Part of a small language model's weights.
Architecture: RMSNorm before each block, rotary positions, biases on query, key and value, tied embeddings.
Training: a variant of Muon for these matrices, 119M tokens, 3620 steps.
Each number is 50 + 10 x the weight over its row's rms, rounded and kept within 0 to 99. Layers, rows and columns count from 0. The size before them is the row's rms in percent of the matrix's.

# layer 3 attention query, 96x96, rms 0.181, rows 0-18,32-49,64-81, columns 0-95
125:50 44 41 59 45 51 43 50 57 46 36 57 40 40 43 65 35 32 59 45 56 36 43 42 51 60 50 53 54 55 49 63 49 61 39 54 47 35 43 56 48 54 45 57 49 55 55 54 51 43 55 49 47 56 41 38 69 51 69 66 48 48 29 60 48 51 69 54 32 46 36 29 51 49 22 36 52 60 63 47 34 33 47 40 60 40 45 48 64 58 57 30 40 61 53 58
094:40 58 39 58 47 65 31 55 39 48 44 50 57 46 55 51 37 31 62 44 42 32 37 59 55 55 51 51 57 42 58 61 36 48 44 55 55 50 44 54 42 55 55 54 70 48 40 24 69 39 53 46 56 61 55 53 70 53 56 50 59 42 45 34 39 63 55 57 44 51 36 33 65 43 45 37 41 42 72 40 43 52 52 40 45 45 46 65 71 55 51 38 53 43 36 46
104:57 54 53 57 50 45 41 53 43 51 50 49 39 60 63 41 57 56 41 55 64 63 50 43 43 22 62 51 46 59 46 39 52 54 64 40 44 53 51 48 55 43 44 47 48 39 76 63 44 52 56 62 60 45 51 39 50 38 37 53 48 61 46 54 54 52 41 49 62 51 53 68 38 52 82 52 55 61 31 64 64 53 52 49 57 53 56 39 29 44 51 72 64 63 69 54
101:51 54 52 52 59 44 68 63 43 34 62 45 36 54 39 47 47 59 52 53 53 54 47 50 54 62 63 37 57 62 36 36 42 42 69 51 58 72 45 50 45 29 46 58 48 52 41 48 51 41 49 45 35 57 41 58 44 38 47 47 45 55 46 24 47 40 69 63 52 59 56 54 48 51 68 24 53 52 53 28 46 48 48 60 53 46 47 50 56 24 55 46 54 63 29 48
113:51 67 59 49 55 41 37 60 50 44 37 57 62 34 60 50 64 49 34 54 57 61 49 47 57 51 47 60 63 58 40 48 70 61 55 61 34 30 55 45 40 55 60 57 41 46 58 60 50 62 47 59 39 49 61 36 44 40 55 49 53 55 50 62 34 46 56 46 70 73 49 49 26 47 56 54 50 40 43 64 47 47 48 64 43 49 42 45 34 30 24 55 44 51 44 45
121:51 48 43 32 48 46 55 46 38 56 38 44 33 38 48 48 48 57 60 45 56 38 57 44 34 57 29 37 55 40 45 45 40 50 33 56 56 62 48 27 55 48 46 46 65 63 39 61 46 40 48 67 48 48 49 48 53 66 55 52 42 69 49 51 46 46 40 45 52 39 37 46 59 38 38 36 52 67 34 46 75 33 45 61 56 55 68 62 66 57 40 51 51 54 45 34
120:32 27 52 67 40 49 51 61 50 51 39 59 61 56 45 58 34 40 59 37 40 26 46 45 53 51 38 57 50 45 59 60 38 45 45 52 58 46 46 64 57 54 45 65 41 57 45 49 57 50 60 43 35 80 61 51 70 45 66 37 50 37 42 41 46 55 49 51 46 54 51 40 39 40 41 46 48 49 57 39 45 59 56 38 52 42 40 68 56 65 75 40 51 49 45 55
095:56 40 41 40 46 35 43 38 51 63 47 55 54 44 35 33 54 60 60 48 46 44 72 53 42 57 54 45 44 49 67 58 61 45 40 38 45 55 71 56 30 44 48 54 43 62 59 48 37 32 61 59 72 47 40 54 52 54 37 48 60 53 49 36 49 41 38 54 56 41 41 50 52 46 62 70 31 47 40 48 56 56 51 48 64 54 58 55 53 64 55 57 74 25 55 48
085:45 46 45 57 52 64 59 45 46 38 28 72 47 55 39 68 37 62 36 45 53 52 34 51 47 36 46 57 48 72 51 42 43 45 55 60 49 51 51 40 46 45 25 60 47 44 54 56 53 65 48 47 45 56 50 39 37 58 38 43 50 50 51 32 47 51 61 37 64 53 44 44 48 63 46 19 35 53 61 48 41 54 61 60 63 56 59 36 45 35 45 50 41 51 66 63
103:42 36 51 44 67 60 50 57 52 47 44 45 33 67 49 59 43 63 67 35 40 53 31 56 45 58 55 62 57 54 63 57 49 50 47 39 62 44 58 44 42 64 72 41 58 65 46 44 50 51 28 41 52 54 49 47 51 29 66 52 68 60 55 51 55 58 39 43 63 45 57 34 50 48 56 68 49 41 62 59 57 51 58 39 55 48 53 64 52 47 41 45 66 65 36 30
127:58 48 61 30 52 55 70 53 53 54 14 62 26 49 40 52 45 39 49 50 40 49 36 32 59 51 52 61 29 32 42 43 56 41 44 62 51 35 50 37 38 43 45 40 42 42 40 54 50 52 35 58 43 34 43 58 56 48 56 43 42 43 51 56 47 60 38 58 39 63 40 61 57 50 69 40 61 49 62 52 52 42 38 46 43 53 48 52 39 52 57 47 46 61 46 42
113:61 60 59 55 55 57 61 41 64 32 55 50 57 53 30 47 58 47 63 45 60 37 44 19 37 57 40 40 69 23 48 35 34 47 38 38 60 53 35 56 52 66 40 40 56 58 34 51 45 38 37 55 50 50 58 54 44 42 50 46 56 57 47 54 42 64 54 40 56 54 44 60 55 39 35 48 58 34 54 38 52 38 42 54 40 44 56 50 46 42 58 50 54 52 49 34
062:59 57 51 44 57 60 33 52 47 64 47 61 52 63 38 56 43 53 41 62 44 50 62 45 50 50 64 41 57 51 72 44 52 42 54 55 58 53 68 56 53 40 48 49 50 49 57 54 36 47 27 27 46 61 46 55 43 25 42 27 48 69 50 49 34 46 44 72 63 47 53 67 41 37 53 50 59 52 43 39 59 48 48 60 39 46 45 50 49 33 33 51 49 30 46 43
116:59 63 33 59 47 49 61 49 56 57 79 52 49 67 47 44 72 47 23 65 64 46 70 52 57 30 52 52 36 51 53 61 75 53 53 41 47 42 34 48 64 60 45 70 44 54 59 52 44 55 54 43 54 32 46 49 49 41 43 54 52 35 60 57 46 53 49 61 44 50 44 43 43 65 54 53 45 44 43 53 47 51 54 56 52 57 65 37 41 51 56 56 44 37 64 55
092:42 47 53 50 50 61 55 59 48 58 61 50 53 45 41 44 42 58 63 52 48 66 64 48 50 50 60 35 49 44 60 49 44 36 46 74 56 54 55 48 40 45 60 51 50 48 34 28 45 45 36 55 60 54 46 66 44 33 42 40 39 51 60 41 51 53 59 61 61 51 48 67 82 73 36 27 54 60 54 43 57 44 49 59 45 70 41 64 52 47 41 40 63 46 37 53
114:49 41 43 57 36 74 45 35 44 37 49 62 50 63 50 36 39 35 58 50 54 34 48 37 49 61 52 41 52 46 55 59 49 54 42 52 61 63 68 67 59 53 45 48 52 52 59 43 48 46 47 53 52 67 44 47 56 44 57 55 45 47 67 57 40 56 64 57 31 41 42 35 60 54 33 35 39 38 72 41 35 49 51 57 63 50 45 69 58 52 56 33 59 64 35 42
104:34 55 44 39 42 35 64 57 46 40 58 41 52 64 31 38 29 51 55 45 43 43 37 53 62 66 31 69 48 42 58 47 62 82 40 53 48 51 45 58 46 73 59 52 60 53 41 48 67 55 59 48 52 61 46 50 45 40 59 49 51 55 47 63 42 47 66 48 40 48 56 33 55 60 41 69 48 51 59 46 46 53 65 36 52 63 58 44 54 41 47 43 55 45 54 63
097:43 49 57 46 25 35 48 51 59 56 57 49 47 26 65 66 49 59 45 40 52 50 45 56 29 45 51 44 43 70 32 48 49 32 53 41 45 33 59 31 47 45 39 58 47 29 49 52 39 49 61 61 39 43 54 47 31 43 59 39 41 57 45 46 57 34 45 55 53 43 55 68 40 58 52 57 60 66 39 47 63 57 44 39 49 48 43 61 54 43 42 61 53 64 60 41
077:71 66 50 67 52 48 34 56 60 52 53 49 46 55 50 72 59 41 58 49 61 40 49 69 47 32 71 46 50 53 39 61 48 68 64 61 31 36 50 49 63 36 41 48 45 51 56 52 56 51 59 41 32 51 41 38 53 56 51 63 50 53 33 45 40 51 48 61 50 51 50 39 55 62 69 38 49 49 39 38 69 40 58 56 50 42 38 37 48 45 51 69 37 46 51 45
029:52 42 52 44 56 51 36 55 64 64 50 35 70 43 39 58 64 47 49 45 55 53 32 58 53 45 37 58 60 49 59 46 52 48 76 68 41 20 50 33 52 58 55 42 48 44 53 45 47 47 29 45 42 51 52 43 54 61 63 55 69 47 30 47 37 47 50 49 54 30 50 46 65 44 68 41 57 51 41 39 46 42 52 29 52 45 39 58 51 65 51 42 52 47 46 44
047:57 55 55 47 51 34 40 51 37 70 52 74 71 27 42 54 54 44 48 48 41 50 50 52 48 34 38 33 39 48 57 44 68 42 50 50 52 53 50 59 45 70 45 54 44 69 50 57 48 56 56 47 63 61 57 55 40 44 66 33 61 54 38 44 58 46 66 54 32 57 44 45 72 64 51 51 44 59 44 48 33 45 53 58 50 30 47 35 44 49 52 46 39 61 54 37
056:41 54 58 54 71 43 63 47 43 64 76 35 36 59 40 69 54 62 50 50 58 45 36 44 56 54 45 54 50 77 44 37 49 61 65 50 44 47 37 45 58 38 55 33 46 49 62 45 56 47 57 42 50 53 36 52 66 47 62 61 58 58 41 57 66 60 47 48 56 51 61 55 48 63 60 43 50 27 49 47 57 56 57 38 41 50 59 45 35 38 61 66 47 33 53 45
059:31 58 49 50 32 50 60 55 26 49 53 61 45 38 52 26 50 39 47 56 49 45 39 64 30 43 56 50 43 61 40 52 58 46 53 63 54 52 41 52 60 46 30 56 41 29 57 44 46 67 45 48 49 57 53 52 29 53 43 70 48 47 41 52 63 55 58 48 49 48 45 45 34 50 38 44 58 33 52 69 42 50 53 60 30 52 38 44 45 42 45 58 40 48 52 73
080:59 61 58 54 56 61 57 57 35 48 44 44 52 32 61 74 53 38 38 32 56 68 30 40 52 62 72 56 61 59 50 51 44 55 50 55 52 35 57 47 47 71 36 46 48 31 60 40 52 36 34 48 61 59 48 37 52 53 29 45 51 39 30 36 56 55 44 37 49 51 44 65 42 50 53 53 49 47 33 63 56 46 55 40 52 34 45 54 55 51 48 50 49 55 44 60
108:51 52 38 37 47 42 49 45 37 53 67 67 30 33 49 46 60 50 59 58 49 32 57 39 56 54 43 52 61 62 69 60 41 55 51 62 51 57 40 51 61 38 29 51 35 58 65 56 43 49 57 68 54 54 55 43 57 63 58 65 48 49 41 46 54 50 45 47 40 49 16 55 46 34 41 34 44 40 43 47 51 35 42 58 49 41 58 60 54 55 61 60 41 62 63 56
094:48 57 44 52 49 48 42 47 57 49 64 64 39 58 48 42 39 62 54 29 41 32 50 46 44 44 45 45 46 53 64 54 58 50 63 63 50 51 43 56 41 43 28 57 57 62 40 52 58 57 81 55 46 51 54 47 51 47 63 52 55 41 55 43 38 47 42 48 47 56 42 35 50 50 55 51 31 44 77 45 31 44 40 38 54 36 61 35 50 55 51 61 68 71 64 65
117:30 58 31 52 40 46 50 49 61 47 54 50 47 10 51 40 51 56 59 56 52 48 49 38 43 43 35 51 52 44 45 58 52 55 36 63 52 39 41 55 44 48 47 66 49 61 44 51 46 37 79 56 58 35 52 47 55 51 62 43 43 57 53 33 43 55 62 53 56 48 46 55 74 37 44 48 45 48 51 42 31 47 33 42 69 50 50 50 57 58 54 50 63 51 30 51
114:29 35 47 47 55 53 49 43 55 41 72 50 46 49 47 56 50 71 36 50 51 48 37 42 61 60 47 49 58 52 44 35 27 43 38 58 58 49 29 41 59 45 51 35 57 45 44 49 61 59 39 29 65 49 45 37 42 60 34 48 52 64 51 49 43 49 46 45 47 59 45 65 36 43 64 51 70 55 46 26 59 47 43 58 36 49 38 64 43 38 45 61 46 51 52 36
099:48 37 64 48 50 49 56 47 46 62 40 28 59 50 54 50 61 37 62 51 45 73 54 54 60 50 63 44 55 57 59 53 47 61 36 48 48 77 66 59 62 45 64 43 49 60 41 44 46 37 57 57 40 60 54 60 38 58 61 40 47 38 33 57 52 41 46 64 44 46 35 70 61 54 64 47 49 52 52 54 55 31 52 46 42 51 72 51 59 44 47 41 67 67 34 47
103:50 62 42 59 47 37 44 53 65 50 48 47 49 31 49 31 50 73 40 50 54 43 53 36 42 46 25 41 40 48 48 54 65 45 58 65 73 36 51 53 60 45 40 57 31 63 51 52 35 43 59 60 56 30 41 44 71 64 48 56 47 56 47 60 38 58 57 47 50 55 50 38 54 50 37 36 46 47 38 54 31 62 38 46 49 66 54 44 59 43 58 63 51 53 46 52
103:50 54 49 52 40 60 53 43 47 56 41 45 46 57 07 50 48 62 53 44 47 49 48 36 42 51 67 60 33 35 60 46 61 36 38 38 48 54 61 45 44 64 51 29 55 63 48 44 55 45 49 46 70 43 38 57 67 55 54 37 63 55 46 64 48 50 39 43 40 50 43 42 50 59 51 64 42 57 58 51 62 54 49 39 52 39 51 47 78 51 36 48 56 47 45 35
029:35 44 47 54 64 64 47 41 48 43 65 48 48 60 62 30 60 48 62 48 55 48 56 50 33 49 48 58 62 65 42 47 50 45 58 65 53 38 31 48 47 48 48 66 55 53 42 50 54 66 61 32 57 56 63 60 42 48 52 69 51 58 37 33 47 50 47 62 54 42 34 36 44 49 46 32 54 33 43 48 28 49 45 41 78 44 47 55 38 55 46 51 50 30 53 63
044:37 68 56 63 44 42 43 45 47 56 56 58 54 42 48 58 54 62 48 45 56 61 54 59 44 68 45 68 56 63 57 49 41 62 54 42 30 36 32 34 53 35 59 51 50 41 57 58 43 49 69 34 36 49 51 46 49 63 62 47 57 70 41 43 49 49 52 44 59 44 45 52 47 50 71 46 49 39 45 28 42 46 47 30 70 40 52 40 40 61 60 68 39 41 63 52
062:44 62 54 44 58 57 66 44 57 47 41 37 37 55 43 53 33 55 59 41 48 75 39 27 37 63 42 37 46 67 66 63 38 67 43 53 43 52 52 40 46 60 47 41 72 48 62 36 38 55 40 59 58 52 52 37 56 49 31 51 43 41 43 67 45 50 69 62 60 59 40 50 41 61 46 42 61 57 43 47 54 62 42 60 39 59 60 58 54 44 55 52 45 55 41 50
059:53 44 31 47 56 62 57 47 46 37 63 64 52 44 53 46 40 42 30 53 33 34 40 41 44 48 34 43 70 52 49 61 48 48 23 62 67 45 53 65 51 42 45 52 64 64 35 47 41 43 45 70 57 56 52 53 38 49 40 45 45 52 55 54 42 45 58 51 41 50 47 41 41 61 37 59 59 61 60 49 36 41 50 66 44 56 36 53 73 51 49 43 71 56 50 59
076:51 35 39 65 63 41 53 60 43 25 48 32 58 62 60 49 43 55 45 57 56 47 35 36 46 54 45 34 59 35 43 43 42 40 30 40 43 54 55 54 48 47 58 67 59 60 38 50 44 50 31 46 56 47 60 52 50 37 47 51 55 60 66 63 41 45 53 57 60 57 74 51 41 67 45 56 73 42 57 46 63 58 56 53 40 73 43 50 49 48 43 45 62 47 43 54
082:51 51 65 49 45 57 61 48 44 49 47 56 46 48 74 57 62 60 42 43 42 61 42 47 64 57 67 44 51 60 30 48 54 39 66 43 49 48 42 46 55 57 42 46 34 53 45 32 64 45 57 46 72 38 43 42 49 61 40 63 58 41 46 30 65 34 41 40 57 51 55 62 60 56 57 47 46 41 63 69 51 49 65 36 49 28 61 42 46 46 40 55 60 59 59 67
181:52 53 43 51 51 52 36 53 35 34 33 50 56 37 28 49 35 32 56 35 45 44 35 35 55 56 42 60 45 63 23 56 52 64 36 49 48 43 53 42 61 65 45 61 59 54 49 52 60 56 54 46 42 59 59 37 80 48 74 57 52 53 41 51 43 56 59 51 38 45 40 41 53 54 44 30 55 55 55 40 40 39 45 53 51 48 41 60 57 54 64 47 52 58 41 43
096:33 41 53 45 45 40 44 51 42 38 51 42 63 58 58 42 41 63 54 31 43 50 48 47 47 48 36 44 63 64 43 59 38 59 45 38 50 58 50 58 55 57 52 48 61 50 30 43 64 56 72 50 45 71 53 43 66 45 73 40 62 52 54 39 48 65 51 50 51 47 53 55 43 31 60 39 51 57 51 26 35 48 46 57 45 54 46 74 53 53 62 50 68 51 35 34
098:55 55 52 58 51 52 55 50 49 69 54 52 41 37 45 67 70 65 50 48 62 50 53 45 62 52 61 45 47 50 61 33 56 51 55 61 45 58 37 42 24 54 40 49 42 53 51 59 41 41 52 40 64 42 45 56 43 57 30 27 56 55 50 51 54 35 51 58 45 51 56 59 36 61 56 49 55 58 42 67 55 55 50 57 46 42 48 15 70 47 40 38 38 44 67 62
086:41 48 49 46 43 40 45 55 60 35 71 69 69 62 63 37 59 38 42 58 37 60 51 58 38 54 53 53 53 52 57 37 47 44 41 38 41 70 66 59 42 44 62 57 45 42 62 42 53 59 53 59 60 47 42 63 61 33 42 64 55 56 54 49 46 50 51 68 56 57 48 38 49 35 48 46 54 50 62 48 59 44 53 60 37 39 54 62 23 45 41 42 70 49 34 39
096:39 52 71 48 44 52 52 38 59 46 44 59 49 41 46 47 52 55 52 55 57 45 51 56 53 63 54 38 75 45 68 59 65 42 54 25 42 43 30 47 35 49 60 45 48 23 69 31 45 47 40 50 41 56 42 35 45 48 52 53 38 46 55 61 50 43 68 56 53 53 67 42 37 37 63 63 57 57 59 51 44 57 42 43 57 43 49 39 49 49 40 28 50 37 48 58
100:44 44 53 58 40 53 51 80 50 47 48 47 48 47 50 52 43 49 70 31 45 60 65 34 30 69 40 63 69 57 27 50 33 43 52 61 54 48 50 50 47 31 51 55 62 38 59 56 43 44 49 33 46 57 63 55 61 39 51 52 56 64 30 50 59 41 58 43 68 60 53 39 53 43 54 32 49 54 57 49 53 50 60 45 59 61 54 43 54 46 49 34 62 43 45 42
126:38 36 46 45 48 54 30 50 50 45 33 62 58 51 29 50 35 52 59 29 47 47 49 38 43 63 32 65 40 57 45 63 47 46 36 57 53 54 57 60 64 53 40 64 52 58 43 46 47 54 59 43 42 65 61 37 66 56 65 57 61 40 45 52 39 49 60 44 44 69 48 41 45 55 42 38 39 53 64 31 36 48 57 49 39 57 49 67 62 61 63 53 42 52 43 39
106:47 62 52 61 58 60 47 38 63 51 51 43 59 62 70 32 45 71 40 49 79 51 53 44 43 57 54 50 59 50 60 39 46 52 59 67 54 48 32 50 56 42 38 55 45 44 59 42 29 45 55 58 60 47 38 45 46 44 30 43 39 43 31 44 49 37 48 58 59 42 49 47 43 43 66 72 41 32 35 43 47 57 45 52 54 55 40 55 49 48 35 51 66 62 58 60
088:50 44 55 67 35 34 57 50 58 54 63 65 54 39 64 43 48 47 57 58 47 37 38 27 44 30 41 53 67 47 46 57 50 37 39 47 43 35 54 60 45 32 47 62 37 33 59 50 45 45 44 56 32 42 49 65 62 54 38 60 47 43 49 65 35 49 35 44 60 51 48 43 49 46 54 53 50 41 61 36 51 48 53 44 58 60 75 45 63 67 66 57 53 43 55 54
100:42 46 40 51 24 50 64 62 50 54 43 22 45 49 47 43 55 58 49 40 59 53 39 47 54 46 51 53 60 58 50 48 40 56 54 54 63 42 63 47 38 39 55 38 63 38 39 41 70 48 29 60 62 43 45 43 58 31 52 48 47 48 31 48 48 54 58 38 63 42 42 56 64 27 44 58 50 37 60 45 47 45 50 55 59 43 51 61 60 44 57 53 44 54 19 57
095:28 50 42 61 60 52 53 40 72 43 43 48 76 49 32 44 54 49 50 49 52 52 35 53 55 59 42 47 59 36 58 60 56 63 48 36 26 52 51 50 57 51 52 52 64 55 41 35 55 44 61 55 34 47 63 47 41 59 61 53 59 51 55 56 63 46 70 33 49 42 56 59 51 58 53 48 37 58 38 39 56 53 38 48 64 47 50 54 38 54 71 44 72 41 68 56
095:53 38 46 38 49 43 53 48 48 18 54 53 44 49 64 56 64 62 61 41 56 46 43 48 28 48 39 48 65 50 60 53 55 65 75 30 51 47 57 52 50 42 37 51 35 54 60 45 21 33 50 59 52 48 47 52 36 41 46 36 69 55 51 32 42 39 33 51 41 59 46 52 46 54 38 49 42 43 45 46 55 45 48 41 58 67 52 47 60 60 53 42 39 49 53 47
094:56 51 65 55 46 39 55 53 61 66 62 48 39 59 64 57 57 55 40 69 59 51 61 50 39 56 57 36 60 61 81 42 51 43 61 60 51 52 50 66 55 28 42 42 50 34 61 47 36 49 37 37 55 50 42 53 25 46 33 38 51 51 61 59 60 42 45 55 56 46 54 56 34 34 49 60 50 35 39 52 56 50 55 55 58 63 56 46 49 50 40 43 50 31 60 49
116:66 58 45 56 51 38 46 43 53 68 50 30 51 43 39 67 56 54 27 70 59 58 60 42 48 25 55 58 51 45 60 47 57 53 47 49 40 39 37 44 57 58 47 44 40 59 62 58 50 40 48 59 68 41 48 57 46 49 23 46 45 53 48 66 36 50 54 44 45 47 45 60 61 58 50 55 43 45 26 61 55 41 50 41 39 44 65 40 58 59 50 59 30 48 62 62
085:58 64 51 45 59 47 68 28 50 57 60 60 40 75 41 54 47 49 24 52 57 49 52 57 60 41 56 58 35 50 60 51 41 48 50 53 46 31 44 59 47 45 45 42 40 40 49 50 40 40 58 56 47 54 46 53 44 45 57 45 44 42 47 39 81 42 57 43 45 41 56 65 51 45 43 35 47 42 40 51 50 35 56 60 76 77 50 59 38 43 53 64 57 45 41 54
099:39 38 44 78 36 62 39 49 60 44 57 46 51 45 42 41 50 57 54 52 48 53 47 44 38 51 39 52 63 53 25 48 36 49 39 53 60 48 50 52 52 53 47 61 52 62 64 38 41 57 48 43 13 68 68 50 64 41 65 49 57 56 44 50 47 45 55 39 56 66 40 58 53 51 54 53 47 44 71 49 31 54 40 41 49 50 44 47 37 67 54 56 50 52 34 44
097:32 46 40 48 52 53 60 55 46 35 30 51 50 60 54 32 33 32 41 43 30 38 41 50 60 59 43 51 39 55 40 57 53 51 49 36 60 50 50 37 51 58 48 53 39 59 42 40 54 44 58 33 42 60 40 45 63 47 76 57 50 44 48 48 47 59 55 32 22 47 54 41 54 54 49 46 62 64 50 47 38 53 42 47 66 53 41 60 37 55 55 34 44 67 33 44
099:36 66 58 44 45 43 49 45 51 55 80 38 54 40 72 63 43 52 52 53 63 41 49 58 42 46 51 55 42 44 73 71 51 44 51 49 57 36 58 45 60 39 43 71 60 45 48 38 43 38 46 55 52 48 45 48 42 39 48 35 47 61 56 32 44 26 62 67 51 69 46 60 61 53 41 53 45 52 50 54 52 41 47 55 51 48 46 52 38 52 48 64 49 41 59 26
# layer 3 attention key, 32x96, rms 0.182, rows 0-17, columns 0-95
121:43 35 37 50 60 59 47 51 47 31 37 49 49 60 26 47 40 38 50 43 49 40 44 43 56 52 32 50 48 46 25 39 49 53 44 36 49 59 49 54 55 55 49 65 43 67 37 66 61 52 53 41 37 53 60 36 59 41 76 59 51 46 54 61 36 60 56 45 43 44 44 47 55 54 46 38 37 51 64 36 35 45 54 36 63 58 47 63 51 70 64 51 52 55 51 35
090:42 37 50 66 52 65 47 54 34 29 54 55 43 63 46 50 41 44 58 40 43 48 48 47 68 49 46 53 39 44 42 53 41 40 38 36 46 54 50 54 48 61 57 65 47 72 44 67 53 50 48 30 52 69 63 41 61 52 62 62 58 44 61 57 50 52 60 39 41 59 60 46 50 43 44 62 41 49 58 42 42 63 60 40 81 73 48 60 46 46 64 53 50 62 45 40
084:41 57 61 50 47 35 58 45 49 62 56 52 55 28 63 34 63 52 50 58 25 66 59 61 52 59 62 45 23 50 69 54 64 42 55 48 49 39 52 43 55 52 73 34 45 50 40 42 44 40 52 51 57 48 51 61 32 52 46 42 47 47 48 46 58 58 41 41 35 52 59 53 59 36 59 57 58 30 40 59 60 49 49 68 45 36 53 54 34 39 47 36 49 46 48 56
099:43 44 43 47 38 46 53 25 55 53 41 47 55 44 40 39 42 51 62 42 37 34 59 47 61 35 58 50 36 59 56 56 63 49 42 43 52 55 51 46 59 64 57 26 26 56 24 44 42 52 63 51 49 59 53 49 44 63 66 43 60 45 39 41 64 58 52 38 49 40 43 38 65 36 37 48 46 52 53 54 33 51 49 42 60 52 42 65 65 40 60 54 36 62 49 38
096:57 34 46 48 64 61 41 40 33 49 56 50 53 72 55 56 48 50 62 59 38 46 57 54 71 54 40 58 55 41 23 43 53 45 37 45 52 63 46 40 47 53 60 62 42 50 53 64 47 54 56 54 42 38 49 52 69 68 57 58 43 61 52 26 66 50 36 53 35 22 46 56 69 47 48 62 40 53 44 50 55 46 62 50 52 48 51 64 47 61 61 60 62 52 52 50
098:56 46 48 52 60 44 58 46 37 44 44 34 64 27 69 67 57 50 47 48 49 58 57 59 48 44 49 53 38 48 45 34 55 51 51 64 50 48 56 55 43 53 42 54 33 29 57 41 38 60 41 62 56 32 47 66 28 48 46 44 41 43 48 33 51 49 42 48 58 38 48 48 56 63 65 67 54 34 54 41 71 52 57 63 36 54 65 50 37 53 53 69 67 50 45 55
099:61 65 53 40 52 39 45 39 49 60 53 48 50 34 63 44 59 50 57 58 45 50 57 64 52 43 55 47 57 43 69 44 59 49 38 52 52 38 59 28 40 51 68 27 42 39 53 54 36 45 59 63 57 40 35 51 36 57 33 39 47 64 47 42 50 48 56 57 50 45 44 50 55 40 53 65 71 50 33 64 64 40 46 53 47 39 50 42 45 26 27 41 50 45 47 50
124:41 34 32 64 58 35 39 66 52 45 50 47 52 47 56 60 41 46 51 36 54 33 33 49 57 41 33 68 63 43 31 49 44 44 35 36 39 61 53 45 53 47 53 59 40 56 39 57 58 48 58 51 31 49 55 39 58 57 70 59 59 51 56 60 33 48 56 50 37 52 60 42 51 54 47 55 43 53 64 36 43 34 53 31 59 69 57 52 45 60 53 47 45 51 44 26
085:56 51 41 41 43 59 39 45 59 38 47 45 71 59 44 68 42 52 64 50 56 54 53 43 55 50 58 64 64 46 49 60 37 55 65 48 53 73 71 40 60 45 45 61 68 59 41 42 42 47 44 39 61 47 70 48 49 46 42 60 46 48 41 54 58 52 58 33 55 52 65 55 40 65 51 40 72 68 53 52 40 47 44 61 45 47 50 42 31 53 51 62 63 52 51 78
093:41 61 51 61 44 53 55 55 56 69 48 71 60 54 65 51 51 40 53 48 49 42 72 35 46 43 53 32 73 52 56 53 46 43 55 79 44 57 51 47 46 53 45 52 33 52 44 39 40 47 56 57 35 47 46 52 40 77 48 43 60 47 50 46 36 56 29 51 52 40 46 56 74 44 52 42 54 58 64 49 52 59 42 52 58 56 56 51 38 63 46 27 39 45 47 60
105:65 46 48 57 59 27 32 50 35 53 74 39 50 42 59 66 43 66 44 65 55 45 61 61 48 45 47 61 52 51 56 48 46 46 49 53 48 58 56 54 62 39 53 58 58 55 46 68 45 81 54 41 59 49 39 46 48 56 50 46 52 35 42 37 45 44 34 48 57 48 61 27 46 44 46 62 47 50 60 49 49 50 70 55 66 50 56 62 58 50 42 76 59 54 59 47
091:35 34 61 52 38 63 51 58 44 46 53 55 37 40 38 62 46 48 55 48 55 63 53 49 43 46 62 49 51 60 34 55 45 56 61 53 45 50 45 45 45 57 65 63 58 51 57 43 47 61 70 43 51 30 29 46 65 65 69 46 31 59 44 25 36 41 66 52 48 40 52 56 64 34 47 47 61 50 60 49 29 45 68 51 64 49 44 37 56 49 50 59 64 50 56 48
097:38 39 42 53 53 56 52 50 52 39 36 52 50 57 46 54 39 37 49 44 33 50 48 43 53 49 33 52 52 54 15 42 59 58 50 48 49 55 44 50 52 61 48 65 43 59 30 58 66 52 55 49 33 53 50 34 64 61 67 59 58 47 52 57 45 59 53 41 40 39 37 43 59 54 50 32 40 44 64 43 37 51 53 37 69 54 48 53 41 83 64 46 54 54 46 43
088:60 50 50 73 42 61 39 55 29 46 56 50 49 56 52 52 51 55 74 46 42 49 43 48 58 48 52 48 52 55 63 43 37 37 48 45 37 53 55 48 32 40 64 48 30 59 58 60 60 43 64 27 56 50 48 44 45 57 43 43 63 56 57 43 48 38 41 47 60 55 63 53 52 36 54 55 32 49 49 36 49 67 57 31 80 61 39 62 60 42 61 47 43 48 53 41
099:45 60 46 30 33 48 41 48 50 57 43 38 60 44 36 46 55 37 48 49 49 41 56 47 40 52 48 51 68 44 48 52 63 62 45 49 57 41 51 43 49 61 56 50 50 38 73 51 47 34 64 73 53 49 52 34 34 68 42 36 52 59 57 46 34 40 48 53 40 46 25 58 65 55 37 42 47 48 44 61 47 49 37 53 45 24 46 38 59 69 46 50 39 44 61 44
082:45 47 54 64 59 22 50 56 59 47 34 46 61 52 30 51 44 47 43 35 47 44 45 50 41 58 53 76 58 42 46 60 44 57 54 33 39 48 66 44 59 40 70 57 68 68 43 37 60 47 50 49 55 72 46 43 61 58 37 47 53 49 40 52 51 61 48 36 41 51 70 46 57 49 37 42 47 64 62 53 56 54 48 33 54 41 55 55 67 48 48 48 40 63 54 60
098:45 56 56 64 24 49 36 49 59 67 50 57 63 55 42 41 56 52 67 44 54 50 46 33 38 60 68 59 58 50 56 70 49 65 45 43 42 36 40 50 48 41 40 49 53 37 63 35 35 41 60 63 53 44 66 48 41 51 58 54 47 54 51 66 50 39 43 62 65 57 61 40 35 41 29 36 42 59 51 57 47 32 30 46 41 53 52 47 51 52 44 63 44 50 60 50
099:59 50 46 65 66 41 43 37 48 31 46 54 55 22 35 33 44 56 31 49 54 63 62 51 39 53 45 47 47 46 33 21 57 60 42 58 48 42 67 59 56 43 63 54 53 52 43 55 46 66 46 44 51 53 46 41 47 44 42 53 48 46 52 52 32 55 52 56 51 45 58 43 42 39 52 50 52 39 49 27 57 34 44 30 61 69 55 46 30 38 48 50 59 52 55 48